Weights of a small transformer language model: 7714 steps.
Each number is 128 + 24 x the weight over the matrix's rms, rounded and kept within 0 to 255. Layers, rows and columns count from 0.

# layer 4 MLP up, 704x256, rms 0.11, rows 33-50, columns 0-127
[[108 147 120 129 142 108 125 142 119 125 129 116 153 147 129 156 123 128 115 126 111 126 126 106 121 129 102 119 128 128 136 141 103 116 106 167 134 114 122 160 123 145 159 124 118 113 154 144 121  96 120 149 106 113 120 118 131 128 126 141 133  99 120  79 131 102 145 130 163 113 191 148 104 144  77 104 120 114 132 120 100 121 119 137 177  96 164 106 135 133  96 174 136 108 107  95 142 125 136 113 147 122 145 165  84 123 125  76  99 161 149 117 153 146 133 139 126  86 115 114 145 183  91 106 141 138 133 127]
 [118 133 116 156 123 104 157 124 110 142  89 129 130 136 156 128 119 123 101 152 136 109 130 154 117 103 131 110 136 135 117 137 110 153 109  82 183  67 137 133 128 115 121 135 137 104 123 114 139 132 156 149  94 156 179 143 137 101 120 132 156 105 134 129  99  60 174 163 173 139 123 113  74 135 159 126  95 140 122 120  97 154 179 151 126 175 132 157 124 148 150 153 124 143 154 142 120 113 162 167 129 156 135 154  78 112 120 110 132  99 145 136 187 140 123  76  85 104 121 102 169 142 125 133 124 148 146 111]
 [146 134 130 100 135 134 115 145 108 138 149 138 110 130 108 149 124 132 115 128 110  87 139 103 170 138 148 154 140 134 137 144  72 171 142 140  82 132 143 140 144 133 153 128 133 140 145 132 163 123 131 131 110  72 109 124 134 119 137 117 105 142 136 155 127 123 108 120 115 144  91 134 103 149 146 125 121 129  94 127 156 117 114 116  90 115 100 122  99 166 156 134 122 118 148 174 147 136 131 166 129 134 165 115 128 122 154 152 142 120  74 129 143  83  98 114 123 160  82 118 113 121 108 142 111 137 162 122]
 [ 95 136 126 111  96 128 119 187 139  91 121 130 140 123 156  96 128 159 126 148 121 149 129 138 132 125 135 106 107 170 146 221 153 151 159 151 112 173 128 117 104 119 132 149 131 122  93 139 126  80 123 106 140 169 126 129 134 128 126 116 142 119 137 135  98 120 133 140 117 165 110 126 111 121 110 116 104 150 140 121 153 150 139 127 141 123 126  87 139 123 123 111 159 134 131 126 164 101 106 109 125 129 154 144  88 142 120  92 130  84 123 157 138 121 186 143 113 129 135 109 181 125 119 107 123 113  95 171]
 [109 138 128 141 100 154 150 151 143 146 134 128  69 127 110 140 149  68 110 111 156 107 112 145 131 163 192 161 126 126 115 147 162 111 112 104 111 115 114 123 148 137  92 115 176 130 106 150 132 132 142 156 124 159 119 116  91 160  98  88 144  95 113 149 126 177 166 138 129 114  96  96 124 118 116 105  99 162 132 134 102 149  66 142 111 124 137 139 126 112  96 162  98 141 150 151 146 138 106 106 139 143 129 154  98 154 140 123 114 119 112 212 176 113 112 141 112 145 108 117 139 135 107 109 127 136 150 124]
 [103 140 125  91 112 107 166 155  84 126 106 141  80  91 128 130 167 117 182 114 151 135 109 114 117  94 110 148  97 139 135 153 127 141 144 127 131 148  83 122 161 158 114 147 129 102  91 135 173 109 116 129 111 145  81 125 144  67 147 120 108 184 135 125 157 141 107 120 124 103 123 128  92 152 146  87 198 152 102 139 143  91 134 125  50 120 145 122 124 121 128 120  99 133 145 135 107 114 138  96  82 122 134 101 154 106 147 132 104 100 131 132 126 159  92  89 120 177 137 118 110 148 160 122 152 134 161 115]
 [ 94 117 122 139 144 144 104 150 147 138 177 133 166  90 157 141 110 105 119 113 115 150 122 127 105 101 152 155 115 145 125 140 105 112 143 106 137 129  90  95 107 125 140 143 149 126 108 113  91 114 143 144 127 103 133 141 158 115 131 145 153 155 116 155 119 142 140  79 126 111 116 122 107 151 145 119 142 103 113 156 148 116 131 125 102 116 120 177 111 125 124 102 129 118 136 151 165 132 141 152 133 103  73 141 122 117 137 158 112 105 118 112 110 130  83 106 133 134 136 138 161 117 135 165 140 117 113 149]
 [122 146 142 125  92  92 173 141  91 122  62  97 101 112 115 180 129 125 118 119 151  76 102 197  95  95 111 106 116 172 133 145 115 116  94  87 148 151 110 109 161 113 146 135 143  89  76 161 128 149 137 105 101 121 107 114 135 126  93 122 105 103 132 114 108 131 118 154 101 161 149 140 125 146 118 113 122 178 139  79 126 105 100 144 112 139  85  85 134 133  71 129 119 149 112 146 125 131 102 113 146 105  99 110 116 112 146  98 139  93 160 103 131 149 134 105 127 127 138  90 131 128 112 147  96 108 137 128]
 [ 92 131 136 140 145  98 107 114 122 122 122 159  99 181 152 134 119  96 126 134 155  86 144 129 105  75 157 115 172 126 120 160 127 164 136  79 121 131 111 105 124 137 119 120 140 179 140 171 126 122 141 105 121  92  97 112 134 139 107 133 140 135 118 100 121 144 102  92  96  75 104 128  78 101 135 152  86 111 128 131 125 152 132  98 179 163 129 123 103 168 179 114  97  95 127 161  81 132  98 113 152  86 159 143 116  79 124 125 162 137 138 133  80 140  90 119 127  94 111 127 125  97 133 142 101 116 110 128]
 [115 153 100 146 129 120 172  82 176  97  98 108 160 160 114 151 113 116 141  99 174 129  90 119  73  90 139  84 154 108 133 164 148 129  90 138 140 133 167 114 162 105 138 131 130 164  88  90 138 126 148 115 115 111 139 124 114  84 127 152 134 103 144 158 128 110 109 158 126 115 174 103  99 130 151 117 117 121 166  97 144 128 167 102 146  90 122 122  80 151 121 132 139 145 121 126 152 149 164 137 130 120 154 161 139 121 136 106 115 123  93 133 124 102 154 107 126  93 168 119 116 133 109 118 106 145  78 157]
 [155 147 136 109 161 120  99 111 154 124 158 129  98 147 140 146 133 103 176 169 116 112 121 148 151 173 150 142 127 119 118 134 106 106 104  76 136 142 135 180 142 125 128  90 195 146 137 144 135 125 130 134 105 113 130 107 125 125 134 136 108 112 131 154 180 157 148  97 164 173 118 106 107 140 109 112 163 131 172 130 152  78 154 141 116 173  77 146 108 112 145 133 147 132 152 136 126 127  90 107 120  84 176 119 146 122  89 128 137 150 118 154 149 139 107 143 124 155 140 128 139 162 130 115 167  86 151 140]
 [ 84 104 147 138 140 103 137 122 140 127  94 149 122 152 145 116 148 142 118 140 158  93 130 127 117 118 104 130 136 135 122 136 107 178 167 126  81 159  84 111 163 128 150 105 125 183 144  99 142 117 148 126 147 148 167 138  93 110 124  95 151 116 106 115 120 148 150 114 161 130 125 182  93 143 154 165 147 134 146 121 113 111 136 171 141 137 108  78 139 112 162 162 128 107 119 145 105 132 101 134 136  95 109 100 115 104 136 136 131 103 134 168 121 102 164 160 143 179 136 122 130 147 114  89 118  74 107 133]
 [156 141 180 113 173 154 114 140 104 171 110  79 144  97 145 185 145 137 130 115 134 128 157 188 123 110  99 108  80 156 141 101  94 147 112 146 123 147 140  98 121 149 128 136 121  97 130  80 115 126 124 129 124 125 157 113 160  91 174 151 117 106 149 132 143 152 127 154 175 135 130 163  94 125  81  78 128 137 137 141 137  94 125 119 179 147 161 128  70 146 124 144 154 138 110 107 112 139 129 157  88  97 147 130 166 131 124 178 163 131 165 108 108 141  90 121 126 163 111 150 125 108 118 126 148 147 112 145]
 [153 113 142 177 129 127 143 123 141 118  86 154  99  95 163 142 120 127 115 134 104  78 170 159 120 114 126 148 165 102 162 139 139 109 142 171 103 141 133 108 135 115 118 159 122 100 117 139 139 119 161 157 106 133 102 165 204 144 133 178 131 119 146 127 150 121 157 161 116 104 125 125 103 110 111 131 127 121 173  94 124 159 118 124 142 117 129  94 108  98 111 115 152 151 125 132 142 136 106 140 109 124 141 114 152 145 117 117 146 121 114 155 114 132 102 137 114 117 152 150 147  88  92 119 121 165  86 174]
 [170 123 112 140 111 119 106 157 143 163 117 143 110 110 141 119 107 145 104 120 133 101  94 118 113 121 105  98 113 169  99  88 121  79 125 126 126  67 146 139 124 129 132 142  86 174 148 165 161 200 134 117  90 138 147 145 105 119 112 132 109 167 138 122 122 130 112 163 117 130 117 114  74 107 142 117 125 109 144 142 130 165 149 121 138 103 140 144 138 128 125 157 148 119 154 108 128 143 149 104 150 168  95 174 124 112 126 144 136 149 145 140 138 144 136 129 123 129 145  92 177 116 194 131 150 133  66  93]
 [ 90 136 132 168 140  79 124 123 163 162 158 120  98 127 146 120 113 120 158 127 102 139 111  73 144  83 130 115 124 168 124 124 139 116  85 143 112  87 129 177 122  97  83 107 172 135  69 140 153 176 161 133 139  93 169 155 181 132 129 145 141 161 147 147 102 148 121 100 121 106 134 115 127 141 113  97 127 138 104 146 134 157  95 121  99 130 153 117 153  90 143 126 103 137 127  74 112 113 125 142 140 101  93 106 135 116 133 113 138 117 151 111 113 146 143  82 148 151  92  91 134  98 183 151 180 114 100 122]
 [127  91 135 103 158 123 137 160  83 107 132 147 133  96 139 127 116 110 127  82 102 161 145 139 122 145 148 128 179 121 127 124 156 157 128 135 140 140 112  91 111 112  96 110  77  94 148 104 100  87 166 138 149 123 118 106 130 113 142 142 141 119  76 141 147 127 110  83 155  85 137  97  81 107  76 150 118 134 139 163 133  64 149 130 147 159 135  96 114 127 158 158 143 111 113 171  96 115 124 129 100 126 108 113 148  91 129 161 114 117 151 127 124 136  75 115 141 160 148 136 137 151 131 120 138 114 138 115]
 [114 181 113 101 120 124 100 160  92 167  98 174 165 135 127 169 129 150 129 102  93 107 113 154 169 118  89 120 130  96 169 114 126 136 132 122  56 147  98 100  58 162 126 135 123 100 160  96 151 102 140 134 125 128 124 140 104 140  78 134 144 155 140 129 116 113  93 131 136 105 131 124 108 106 143 158 162  91 153 155  85 150 103 125 116 127 104 169 146 134 111  96 142 112 152 137 117 113 125  61 126 113 129 116 135  93 141 164 103 140 110 128 103 116 131 114 129  99  90  95 128 154 167 169 134 103 123  67]]
# layer 4 MLP down (transposed), 704x256, rms 0.0605, rows 33-50, columns 0-127
[[117 142  72 141 114 128 167 154 118 154 109 110 133 101 130 121 133 137 137 107  93 132 111 137 122 150 157  97  96 124 131 143 143 106 108 104 142 136 131 112 159 110 118 142 114 129 131 123 115  81 119 160 121 122 125 101 119 137 100 168 131 109 118 113 157 140 139  94 104 128 134 167 160 118 101 124 117 157 140 123 108 134  89 157 187 154 138 122 114 144  98 145 149 116 117 151 140 136 149 102 111 120 140 117  96 169  66 134 125 127 100 124 112 153 194 112 143 102 159 102 121 169 127 117 153  77 155 141]
 [127 153 122 127 154 122 107 149 152 173 109 124  88 134 129 177 111 171 124 104  87 109 146 111 136 113 154 125 148  95 169 115 140 135 167 113 137 196 197 135 105 156 103 142 124 108 103 176 109  97 142 135 122 133 166 122 138 170 127 104 125 119 115 113 150 148 119 107  73 171  98 111 113 136 113 118 112 112 131  97 128 134 171 145  96 142 106 133 110 148  99 106 160 137 110 124  97 123 159 149 107  88 105 142 106 113 160 151  87  82 122 106 135  83 170 129 126 163 126 145 126 128 152  93 107 143 142 116]
 [105 141  98 148 105 139 137 145 116 143  64 112 142 141 135 106 116 174 116 119 176  84 103 108 156 105 103 118 146 111 117 107 110 126 144 143  97 143 117  91 132 129  97 115 135 148 117 133 155 118  83 167 110 102 154 154 113  89 138 111 198 124 100 152 158 141 110 143  83 157 127 123 151 123 146  92  96 134 132 108 163 121  95 150 109 125 144 139 126 115 114 144 121 114 116 129 166 143 127 121 124  99 131 167 138 127 134 146 144 124 151 106  92 121 111 112 166 130 125 134 174 116 123 151 120 102 126  97]
 [141 110 136 122 171 171 120 151 147 144 128 134 152 153 134 101 151 140 105 139 112 174 121 120 103 116 133  89 110 121 170 153 138  85 118 138 143 139 189  98 132 164 113 153 141 113 119  87 127 133 145 121 109 150 130 110 111 169 146 116 122 127 146 124 132 102 108 121 131 172 118 129 133  60  86 122  94 211 154 113 119 138 122 112 175 150 140 102 146 136 163 120 124 137 112 141 148 121 131  90  95  98 129  70 121 147 137 125 136 137 115 121 116 137 150 115 152 148  84 128 146 117 119 143 163 127 123 168]
 [142 114 134  98 151 115 115 121 159 143 140 132  91 142 129 127 109 142 135 130 156 159 111 150  72 142 132 140 140 158  86 120 122  89 121 129 104 110 120 129 125 121 118 116 148 114 122 144 163 118 175 122 113 130 169 185 112 126  42 104 139  97 171 117 119 118 118 131 107  97 109 130 149 116 130  88 171 138 109 179 142 154 107 139 154 122 109 141 115  85 133  95 126 119 128 114 125 131 177 109 135 103 122  96 117 150 104 195 136  65 156 111 133 143 105 127 179 133 138 108 123 111 124 127 125 155 129 143]
 [120 142 155  96  87 140  97 125 141 143 134  92 121 102 109 165 126 137 132 160 121 136 114 148 127 160 117  70  93 153 110 138 144  95  73 171 131 141 141 173 123  93 145 162 111 111 124 143 144  95  98 160 104 138 150 109 166 120 145 161  78 145 115 137 129 100 138 143 123 109 109 150 157 109 106 135 151 140 112 124 127 144  84  91  71 144 118 107 138 105 164 114 148 130 188 105 130 143 116 132 157 130 176 164 123 134 143 164 137  97 135 111 166 147 140 121 140 131 148  98  89 177 120 124 100 152 150 105]
 [ 80 125 122 155 136 118 119 140 111 127 145 117 155  61 136 116 130 107 131 125 121  52 130 155 107 135 134 137 133 146 112 181 119 135 138 152 108 126 117 133 146 124 149 125 121 159 113 127 135 123 116 152 105 139 102 108 118 165 140 158 162 111 143  82 148 137 140 151 130 101 137 129 119 154 166 124 134 162  98 164  89 120 105 123 101 122 137 162 149 128 151 150 132 147 132 152 164 101 159 109 128  94 128 158 111 124  77 154  89 164  96 142  91  78 180 130  93 152 135  99 130 153 124 156 121 172 148 110]
 [151 153 101 132 150 115 155 139 131 123  75 106 139 137 120 113 151 157 112 159 138 147 115 151 110 114 113 167 106 124 112 145 122  69  84  98 107 136 138 139 137 114 155 158 165 119 149 147 157 120 112 112 146  79 153 143 130 156  78 118 142 139  98 144 122 128  92 115 122 123 135 149 130 124 157 109 109 120 187 126 178 142 151 149 146  95 144 131 145 132 149 158 143 177 137 153 119 125 150 170 116 131 216 112 133  86 124 133 106 143 145 175  95 140 177 139  90 109  97 155 127 169 127  92 106 119 115 110]
 [124 121  91 136 128 123 141 132 130 153 104 145 140 140 106 114 149 120 114  97 133 126 134 145 143 136 149 147 126 132 128 140  90 119 143 133 146  98 158 126 120 112  82 133 102 110  76 101 136 137 111 121 106  59 100 159 137 144  95 101 162 132 120 122 122 105 159 137 140 138 142 166 110 106 126 134 147 141 116 117 156 166 142 162 119 116 164 144 136 153 173 152 109 102 113 144 147 135 121 151 136 133 124 154 137 119 165 107  97 109 105 120 130 100 156 109  92 145 115 177 128 104 123  99 111 143 142 128]
 [115 133 134 121 121 129  79 117 144 102 157 133 121 128 140 124 129 109 163 177 167 112 150 142 122 160 110 153 124 136 112 126 138 159 159 151 140 152 104 122 123 119 167 135 113  81 143 112 101 180 135 133 126 138 122 120 137 146  97 111 142 113 126 120 104 116 126 129 126 129 155 144 186 114 121 117 175 139  98 157 116 100 103 108 127 185 116 138 153 137 127 177 139 139 130  96 112  85  90 100 159 121 169  95 183 101 147 158 149 152 101 123 131 150 124 127 100 157 130 133 120 138 154 152 101 160  93 147]
 [114 121 143 142 126  79 114 143 125 141 104 116 164 119 149  91 142 121 137 111 113 107 118 124 126 127  94 149 165  84 122 161 114 107 124 117 128 138  90 113 168 149 113 125 101 130 114 121 130 112 139  97 105 106 168 167 167 146 129  94 146 127  98 130 117 153 153 142 118 128 116 108 134 124 109 121 127 131 113 123 123 126  95 154 147 123 112 138 100 151 137 129 118 112 126 121 135 114 165 160 121 137  72 173 115  83 125 130 118 143  91 156 112 106 132  98  85 128 102 157  94 139 103 147 104 105 143 106]
 [116 106 107 123 133 132 104 112 134 130 138 175 178 130 100 115 139 145 122 148 162 121 160 134 112  98 202 151 121 137 122 164 140 124 135 111 100 147 113 137 155 138 156 121 135 157 143 146 123 155 159  81 164 117  99 110 149 117 165 109  69 113 140  98 140 138 149 145 148 155 107 125  97 125 109 151 149 119 130 110  98  72 115 154 155 121 143 122 159 144 128  99 153  92 134 107  76 124 120 149 120 114 131 203 124  99 143 137 144 106 151 137  94 153 104 142 147 184 109 112 122 127 168 123 126 122 105 113]
 [191 157 130 127 147 149 107 151 169 163 156 122 184 120 139 132 138 163 154 134 121 144 133 110 140 150 142 144 118 129 150 170  94 114 125 136 139  66 119 126  80 109 103 126 147  83 165 127 145 146  74 128 173 115  99 135 148 127 127 134 160  76 123 174 176 132 105 136 114  98 117 130 133 151 162  67 138 147 128 139 130 106 101 113 143 159 159 161 107 107 115  97 129 121 189  87 126 145 155 142  99 113 145 109 141 147 115 161  89 129 142 149 139 173 145 141 145 131 122 156  89  96 120 134 113 122 128 146]
 [ 93 119  82 129 121 162 155 110 133 142 132 129 130 132 172 185 113 134 131 125 116 148 115 142 127 149 136 146 145 124 135 170 118 117  95 132  98 118 165 141 156 140 125 140 127 140 179 134 160 131 143  88 127 152 110 125 127 139 121 150 143 141 142 146 127 157 156  96 163 149  79 101  59 146 158 133 133 135 100 143 153 150 151 107 162  80  88  89 122 146 169 138 153 112 119 106 137 140 165 129  82 128 116 110 129 152  87 106 152 113 129 165 128 147 117 104 105 121 158 139 114  62 163 128  85 167 141 157]
 [ 85 165 138 153 140 149 137 137 122 131 153 121 139 111 129 114 137 118 144  98  94 116 123 108 150 127 180 142 112 137 107 119 165 140 104 138 117 159 141 139 105 112 136 142 152 130 151  58 135 121 120 145 153 121 139 135 144 126  99 151  96  79 147 148 185  85 113 109 102 158 133 131 126 126 117 131 126 142 125 140 123 142 150 144 117 127 117 136 135 143 137 118 156 130 124 102  78 128 153 102 194 122 108 107 122 142 104 121 113 125 147 100 111 128 141 141 130  78 144 128 151 132 130 159 151 157 166 106]
 [130 132 143 122 115 120  94 165 130 129 116 122 143 139 137 148 107 119  91 139  93 129 170 123 101 129 154 113  94 130 128 105 149  89 113 112  91 115 130 144  79 125 136 125 163 134 147 146 113 124 169  89 156 194  85 166 140 114 149 146 121 120 128 130 106 127 140 146 127 127 155 127 136 144 121 145 141 155 139 102 139 152 103 177 126  98 147 124 151 126 114 111 115 151 101 144 131 157 102 174 112 153 146  51 159 135  97 114 112 129 174 104  94 167  84 124 128 121 143 126 120  93 146 142 148 106 147 150]
 [ 74 161 150 117 131 143 104 104 150 134 127 129 142 154 110  94 167 135 113 144 114 109 125 118 125 101 127 126 188 144 129 128 108 117 133 133  89  83 178 157 139 148 131 105 152 114 155  93 145 131 131 114 110 172  85  96 132 156 160 124 122 159 152 138 104  94 142 176 112 147 145 101 111 144 164 149 166 120 107 127  98 176 100  82  97 146  80  93 123 120 124 133 103 128 112 125 131 103 174 122 116 120 142 110 129 160 153 128  90 121 135 112 125 113 140 135  89 124 118 110 147 151 119 174 107 154 124 141]
 [141 154 108 153 114 187 138 113 121 158 143 147 162 129 117 115 131 146 109 173 109 101 144 151 138 143 138 170 151 132 147 111  55 117 118 151 157 105 118 154 145 110 146 110 182 153  95 129 113 109 118 151 130 170  92 139 121 108 122 156 128 104  95 128 137 156 128 175 123 164 101 113 150 122 148 101 160 118  80 168 128 174  98  91 121 130 140 117 146  94 109 158  90 158 115 139 182 134 118  94 113 134 133 219 100 114 148 122 122 138 104 158 139 173 123 122 138 113 135 155 133  88 100 115  82 100 107 121]]
# layer 4 MLP gate, 704x256, rms 0.109, rows 34-51, columns 0-127
[[119 119 129  98 104 134 162 110 105 130 110 117 148  99 150 109 125  92  81 122 158 153 127 135 100 133 130 117 130 153 112 166 135 120 142 113 123 112  90 105 106  71 195 114  92 151 108 108 129 140 167 137 133 121  96 148 137  94 152 147 136  96 134 137  99 143 128 131 165 135 122 144 113 112 134 144 141 155 143 148  90  76 105 127 104  74 131 136 122 122 161 150 109 136 131  57 152 133 135 133 167 119 100 124 120 130 109 122 138 140 106 105 144 192 103 157 145  87 177 163 128 139 115 105 148  95 101  89]
 [150 144 122 143 137 158 136 117 125 149 114  90 122 131 145 132 141 102  97 121 139 104 126 170 110 141 127 191 137 137 103 126  98 139 129 134 140  88 142 128 123 119 141 137 166 143 120 139 113 138 116 134 132  99 143 135 120  98 148 115  95 131 137 139 152 104 161 141 130  86 110 141 114 150  98 144 101 126 104 110 140  95 160 126 144 109 148 158 132 111 101 137 134 125 179 100 107 107 103 114  96 183 119 152 149 111 105 105 125 141 125 100 135 103 106 122 152 104 140 108 172 135 143 129 134 147 104 108]
 [162 125 101 146 126 178 101  97 128 141 119 126 100  89 101 134 155 153 119 153 113 130  90 117 120 139  69 104 186 138 127 133  92 100 152 106 142 158 117 166  99 104 154 123 164 148  81 127 153 103 117 100 157 119 136 118  81 115 149 138 127 139 159 108  88 125 126 100 153 119  78 168 149 121 104 152 173 103 155 151 123 113 155 122 175 125 129 117 109  99 138 150 127 158 126 160 135 122 134 131 108 138  84 139 145 164  87  97 129 138 129 114 119 129 156 123 156 117 103  82 144 131 125  89 130 115 165 107]
 [ 95 130  77  85 152 144 151 113 126 114 108 115 174 132 119 104 144 149 151 139 113 113 116 166 127 123 181  72 142 151 153 150 144 124 105 158  72 104 149 126 176 118 135 134 112 148  94  70  75 138 115 122 104 130 122  93 151  92 148 167 112 157 125 133 101 123 111 128 158 153 112 148 124 164 176 114 121  78  99 122 103 108 164 126 118 151 161 154 143 130 116  71 157  76 115  87 114 116 106 109 124 133 110 101 164 142 103 126 116 134 120 143 160 115 146 173 102 108 123 117 116  74 129 139 129  72 150 102]
 [147 101 117 151 111 141 167 109  99 174 149  93 125  94 112  89 127 139  95 112 147 126  98 125 148  82 126 125 138 136 141 159 114  85 146 124 125 113 121  84 158 120 109 126 118 182 105 104 136 127 104 149 157 106 138 156 131  98 126 170 140 175 133  72 154 108 121 123 114 117 104 135  99 143  77 135 113 106 142 134 169 164 104 116 121 128 167 112 108 171 138 159  99 119  97 132 124 103 145 160 136 103  86 147 151  82 133 105 120 122 128 121 149 134 197 160 118 131 150  93 165 146 132 122 102 150 105 115]
 [113  96 156 149 118 127  86 119 101 154  99 134 105  87 125 148 150 151 100 112 137 168 133 124 130 126 144 171 145 131 101 135 134 113  99 127  95 164 113 169 150 169 145 123 135 118 139 141  91 170 151 109  82  92 123 134 136 138 144 141 127 161 146 158  86 124 110 162 111 109 156 128 112 106 123 145 135  92 136 137 129 194 108 119 128 141 102 122 134 148 127 112 163 118 113 120 111  99  97 138 138 115 107 177 130 145 127 151 121 145 182 125 129 113 145 129 119 106 130 140 166 140 131 102 129 143 118 157]
 [117 150 107 151 179 158 111 118 142 137 141 165 148 144 102  74 109 125 132 116 115 122 153 116 146 153 136  93  69 146 109 108  91  89 123 105 125 136 179 117 143 118 128 134 141 134 141 119 134 144 143  84 129 132 112 147 114 139 128 129 165 134 151 136 132 116 142 133 121 140 165  96 160 143 122 135 161 123 161 101 149 120 144 109 123 153 140 111 146 138 109  67 149 151  94 143 179 147 112 126 147 130 137 136 137 119 125 127 164 117  70 134 151  85  90 148 135 165 139 154 112 126 115 104 103 153 172 109]
 [142  82 119 117 130 134 156 178 129 144 170 146 124 123 174 125 144 106 137 126 127 122 151 102 104 131 151 167 105 137 166 119 119 103 168 127 125 125 152 179 119 145 115 144 118 153 111 133 108 171 125 169 130 118 113 110 133 129 142 144  96 131 171 155 147 147  93 123 128 126 127 175 138  98  98 109 133 149 141  92 119 106 151 163 141 132 140 150 154 129  99 133 103 149 166  74 130 114 144 134 139 163 127 113 173 177 138 167 139 136 128 128 123 131 170 104 148 161 111 129 141 136 188 113 116 111 148 118]
 [134 124 132 137 156 134 125 154 149 168  72 139 122 135 140 124 129  99 155 152 105 132 161 141 100 148 180 125 146 118 177 124 106 106 135 132  87 117 153  97 132 152 110 125 107 152 175 153 156 110 113 155 153  60 116 136 129 104 137 124  79 105 113 124 112 114  70 184 147 131 162 151 109 110 118 126 136 117 160 140  97 152 137 136 117 149 100 108  95 111 135 109 146 130 179 142 120 118 128 144 139 139  77 178 136 176 104 130 153  98  91 148 124  92 153 110 141 151  95 155 164 116 128 103 142 102 109 154]
 [104 128 141 121 150 146 181 125 115 157 163 126 152 139 163 154 124  85 126 147  92 133 144 121 133 136 120 116 102 112 126 136 147 122 143 142 146 101 121 151 140 156 187 116 133 112 104 136  37 187 110 109 120 142 126 168 157 115  75 120 157  91 123 164 124 108 110 107 178 155 121 104 146  87 149 105 131  76  95 163 145  87 137 103 139 131  80 147  73 141 161 136  98 104 158  79 116 135 123 135 138 108 126 138 136 147 152 101 136 149 163 122 134 156  82 119 108 115 184 169 135 165 123 162 177  89 105 146]
 [121 117  95 116 122  96 161 108 137 139 135 115  65 100 172 115 105 153 176 148 138 119 157  83 169 142 121  70 136 123 143 126  70 113 137 118 154 142 170 187 105  79 113 154 170 169  75 136 125 142 141 159 132  83 115 133 136 139 160 152 153 112 142 134  85 135 153 103  85 149 179 131  97 144 126 141 144  84 135 112 108 161 164 131 130  75 186 156 124 124 111 154 131 105 123 144 164 142 125 117  86 127 150  89 176 199 107 138 126  97 128 125 134 164 130 123 129 139 115 100 115 129 148 103 133  91 125 110]
 [129 129 140 148 179 138 131 128 136 184 112 120 113 141 104 118 121 131  81 103 108 141 127 147 118 100 139 151 115 127 117  99 125 132  97 117 147 128 105 114 121 123 116  90 152 145 115 173 111 121 140 119 120 139  98 152 103 134 172 134 149 111  81 128 129 140 109 124 126 158 107 133 167  98 145 130 105  73 105 165 163 157 135 108 132 113 109 137 111 107 157 123 123  99 113 162 125 139 130 131 115 127 167 162 122 143 112 118 123 115 125 125 109 147  86 147 145 107 143 139 124 114 176 127  92 124 153 154]
 [132 178 156 132 110 157  91 135 104 162  96 121  70 132 133 148 108 159 113 100  99 100 100 154 164  92 136 141 120  93 123 143  95 136 135 146 118 121 135 143  98 146 125 129 132 136  96 103  99 179 142 121 136 128 112 118  95 149 157 153  95  92  95  71 114 141  89 107 121 133 167 126 124 139 121 117  87 111  85 107 105 104  70  88  99 118 113 165 112 109 114 130  83 167 124 121 113 139 143 101 132 132 105 120 156 131 133 125 154 167 139 102 124 128 118 118 182  96  98 175 117 152 104 132  84 132 122 145]
 [126 137 108 106 111 159 109 153 107 147 137  95 144 138 153 114  83 128 137 137 132  99 112 158 109 155  78 165 138 182 150 109 134 168 175  92 157 146 149 140 118 137 145 136 143 118 119 149 130 112 147 165  84 142 101 145 133  57 138 123 156 117 166 138  93 141 145 150 115 133 129 114 140  87 116 126 119 124 104  69 103  84  88 122 135 131 130 146 126 168 133  86 103 130 117 136 119 135 110 122  87 135 129 124 141 123 113 135 128 111 141 159 149 147  97 146  88 145 121 182  93 137 138 156 126 114 147 149]
 [ 92 132 144 112 151 143 134 111  81 131 182 106 120 152  95 135 134 151 146 103 151 110 126 141  75 162 132 141  54 108 130 140 134 101 147 130 117  93 150 149 130  99 152  84 158 152 128 197 171 141 129 105 114 117 113 106 150 108 163 131  92 153  96 147 150  45 128 165 130 138 133 103 109 113 129 119 131  86 156  90 164 167 134 117 121 152 150 114 168 114 130 150 152  81  75 108 103 145 130 161 166 124 180 128 102 144 137 106 166 119 164 139  85 150 146 136 171 159 110  78 127 157 118 110 173 126 127 151]
 [127 119 152 147 127 160 117 116  78  85 108 160 134 151 124 119 172 150 112  79 177 155 150 147 128 123 107 107 150 130 114 111 163 165 157 125 144 112 142 139 136 125 136 175 115 129 103  84 121 110 115 116 150 115 137 134 147 126 136 111  77 116 153 121 142 122 147 109  84 160 182 106 130 146 139 151 111 154 113  75  81 121 119 152 133 121 142 115 146 120 123 145 143 115 148 142 144 113 103 110 190  88 185 122 111 120 116 127 130 112 106  97 145  96 147 130 123 130 152 131 104 152 144 137 155 154 145 122]
 [ 89 154 110  74 142 122 115 106 115 105 125  70 116 103 151 117 150 135 135 103 148 135 126 162 119 160 104 150 112  90 100 135 166 129 140 156  86 145 139 165 152 155 118 126 129 139 118 140 127 123 158 161 156 104 114 148 116 136 111 132 134 116 125 130 134 119 108  98 128  79 139 162  57 148 127 116 107 136  80 113 141 158  98  97  89 103 133 145 135 143 176 103 137 157 106  98 101  70 159 120  78 158  88 130 113  93 131 151 131  94 136 169 134 112 187 116 131  87 116 129 141 147 120 116 114 138 134 125]
 [115 136 126 142 154 118 133 149 134 121 123 121 109  91 166 146 121 100  68 123 139 173 143 137 125 101 114 159 153 150 130 143 157 115  76 149 165 123 103  64 155 109 115  99 113 152 116  42 160 160 149  99 105  95 115 130 139 107  94 125 155 153 107 146 148 121 127 141 111 124 120 134 117 120 162 133 104 128 143 133 166  92 173 129 113 155 131 100 130 145 126 186 116 106 154 128 134 109 105 120 184 104 129 142 166 143 153  81 113 128  97 136 138 118 111 109 132 157 106 143 144 120 112 119  81  69 117 119]]